config.yaml
head_dim: 128
d_mlp: 1024
rope_base: 1000000.0
qk_norm: false
init_std_o: 0.00698
init_std_up: 0.0441
steps: 10175
Each number is 128 + 24 x the weight over its row's rms, rounded and kept within 0 to 255. Layers, rows and columns count from 0. Numbers have three digits each. The size before them is the row's rms in percent of the matrix's.

# layer 5 MLP gate, 1024x384, rms 0.0558, rows 414-470, columns 240-287
097:133109152187130137099110129123150096144139162141138166139138083103133106125101088142120150090123121124131147148116124176139120107131118140123148
088:089140141061095104183114132112139154095123113085163126155151133083107130096120138123122088140093128119110095116155109133115148140126134136111134
094:129118119164130155124117134177112116179161135136123134144183144107101139133174142111097101174053141143112149150133157133104102130150118142113094
097:104106096166093128136140137111117127169152107101188133129156112101170125103095112107130121108119121129102171170160132107143139109112104140099117
099:092101103113131135126162098144098118202140117104112111132137122088137107142134129126144141127123133094124109138114116151116150146116102158142112
106:089155114129096159150147101099114162169112154096171125109112121167131120088120099113152163134105144104143167134132143105131126174133113077124152
107:147169113111113115091107130103135154181135113112130154098112115128180123127159121159150143121158126149100123117147161141123093056104131147101105
095:127141085159120150133068113140132133121123115129111112087089155100147095137121116139117116149141150134104109114126113172141163110120133117141186
098:094095102162115127130101104127109119129131137116117101093136114114134139113123141118190125134161104098099126134132146138107152131124164144132166
099:151095101171082132147145153160131153155108109142136133155129095162151166147172141114121144134137162135143153114148131132103136119137120129088181
102:124115141089080101139136128095149118111113136124105146131113103159163093159095145162150127095098086148117107118136125124131134097165126164113159
098:107158158124134163172092114141127127105090100117158142156122147085145120105117147159161134128112132175118134138179137089124103098179185140182166
099:137120139139074149123116076139103107181126083131141071110117091166130144104125138099098122119085131107159149175094138096129143147151139136119117
093:110149132111136111122163138094111096105087145105124158133104109115101120203132158136145136166131151116135108106133073144134131124123151127147116
099:110117121152136162156130114126162135101146110091125133102118126159141128109156127151082147106148161103097083161097136145145123142136126106125173
095:132128100128094146146107130105164100090124108153169167147145145078153132119118184128151108143123112120157139131154087078105136110151116137152137
103:170150140123071114084128155131071093115137147118125126148111135152131135157105160136137100148102120123133166164151143120141125112144108154133163
099:138156150142106091132136113117155127138161114145099183125113130079146116100123099151119153145180090124090138073113147113108122098124107114156154
096:118175140089113129148121144122163085164146105144114147128146098090121103096118125142137149099099110133143134166099133161086149110152113165149174
107:104140138119121148136133145143100113137077142119142133154083155134130091126126119104137137137166138076129100141129144157202124145117106107079131
100:159129087167111096145113086102095137109126158139169093127173093163070072160182118097088135132059157134132133161141134145117176138123112121136124
105:125129105143125147146140088066123087091139150148152182193107121152140082087116130106130100141130134137098134142116124170115100116120117098091134
103:125153126106046149102137143135126104150143088146158130179126112129124107133095141136148104109106153135168133178098117146170169077116099095159129
102:152083173129060106139151129141161155157171080101124160071146168158107116076112117119129165143098144102130116118124115129132138115110134106138124
114:121146120179105151155121148133104164111148121149137128131134116100123115132133117102151129150132101107132102133143133149085139153156147141101161
101:110165140084083142154155113142161106112104175106098128162120118104127103118104143155125115123160105126126105100129164124139140112161165134090126
100:090122124145136132120118128115128160121119098118163112183075156112135092127092094153142127123119114120160137122110141132134134119109112115145126
100:107089157166138144119136159164116125111139151121134143127123110139147121128137157136165095085140133151120146131133107145145149146133084164100120
098:112158130130115097174134099122124135132090080153122145175055136093143142114094101129157124130153110114169092112136121123188147105161147125098160
098:077121118191118112093090142123136174083128127085157154137110137123143120105146099099102136144121142099130090125148148142149157133104111121100155
093:089126089139094101136126113071145076107144167158120151145161117144144152122100105136149094137146128116097083116084118150131149123140134125094161
104:163120122129098145132115154153146142141166089144142138104084126101119103089162121127157109151109118140100142150147128089151110075115130142120170
091:112156160109116132118137151148138125113083143107183122133145127103149103148121179160167090143105161136122136122139153121099138114141130103117110
101:130155133128082132107129132118126084107072128113116133153080108134139111123117141110139141118138146144128079178175138110140133114127137152131130
101:170133122126120155121083125177118126152143124132121132118128102161104097133127183094178131134126130116130132125181121105152093173109112122095152
091:135142153128143193159119132125111140089092152151153128128150126127113116099123133111162094078144098152152096147090135114158108172146140107110111
097:153131112111112171116060138119125140120153108114136072144140137144136148134154147140156112136133094170138150133105165114134131135121152130086139
093:125144106096099103134133126144131092103102152128129147162122123137161107101103148090160135104167133132091130100150124102085111112103090169159115
100:089108102100141112136126119114154112116148155121092121152111133097153120141127126128134143166141116134097111093164168134143102074119133129143144
112:130137169103131157136108098137147148107132157100151129131112112083148110122116155183146074153166147129121119098142145101148078099117145103157151
097:124164144098119177136122123100108125122142091143126150139141155107112142143132110037150140093087126147152125093128155086119126130152106114185103
098:094150157122075124137063048166157123126132129132145130122135114116138120100133166109159106134148155106148104098140167119107156149148138142123143
096:120121106139125152182142172112134173108135106109137155122170131115115121130110094130087115101143157130128105119120181134132129094138113142143102
099:134158075094143154144141157134128176125094102127177120172056136122165151101102173146165110139160130159143144129165107126133138143133160154118132
097:129166126103101147118153142139099153131115097066165098101153118126177124135147100175132105120167172140144118148125105127126124115149177129150176
097:114140115131152100176122137167137126129168106108116128109143120128176084083147099140135172133122136129131115076145132125126123084160147125184123
104:152154114152116136140123132174097150095110126123175150126155103085136099110140127131115074142121139143126134118106077144075153110120166167119160
106:090146111126097103177120143112136171146096134083112168133105138111140119142121126138148130137132115116141083098138124147178134135142129128127138
099:142083168093097076166088152119146094143140093129125129109162149114096117116156152113136087124118076094144176131145126135136130124127086145136192
098:096148112131124129149112127146086134118139089117182096152125135077141119113138134112146112072144102157109088135092119140086110204126106161115123
105:148152168123144157144132125132131177161112184123144138123109150112189120080109091124144173164139127172139164120155154086166124129123126104158123
096:110098137163086129139152142135155118158104127126095182155110141062105065140163144102185169104057098096120157143124097139121164160166116134146093
099:128103128133108129189107117181093129177172142105112139166118167087149115124095123134115107154164138149141093142120148149165146076169161104080118
094:135131145085084122158070119143179102164085157146123122166112123079162097134108169098147109111161180158139122117134128136145088120140148109138106
095:137121082164103169170118103103130164117153105102135101150118105111152110153133106133124099104158088103122110113141155141095110126130159100102160
094:161128130144085119135107118173139132094097144128144119147191138138106139155128136118122111218148099116091157091133129124089143127126119132146159
100:065145124120096125127140104118151116121111113129147120187123142140172121096151081142161156122094047098123120100138113117087122163156135143139126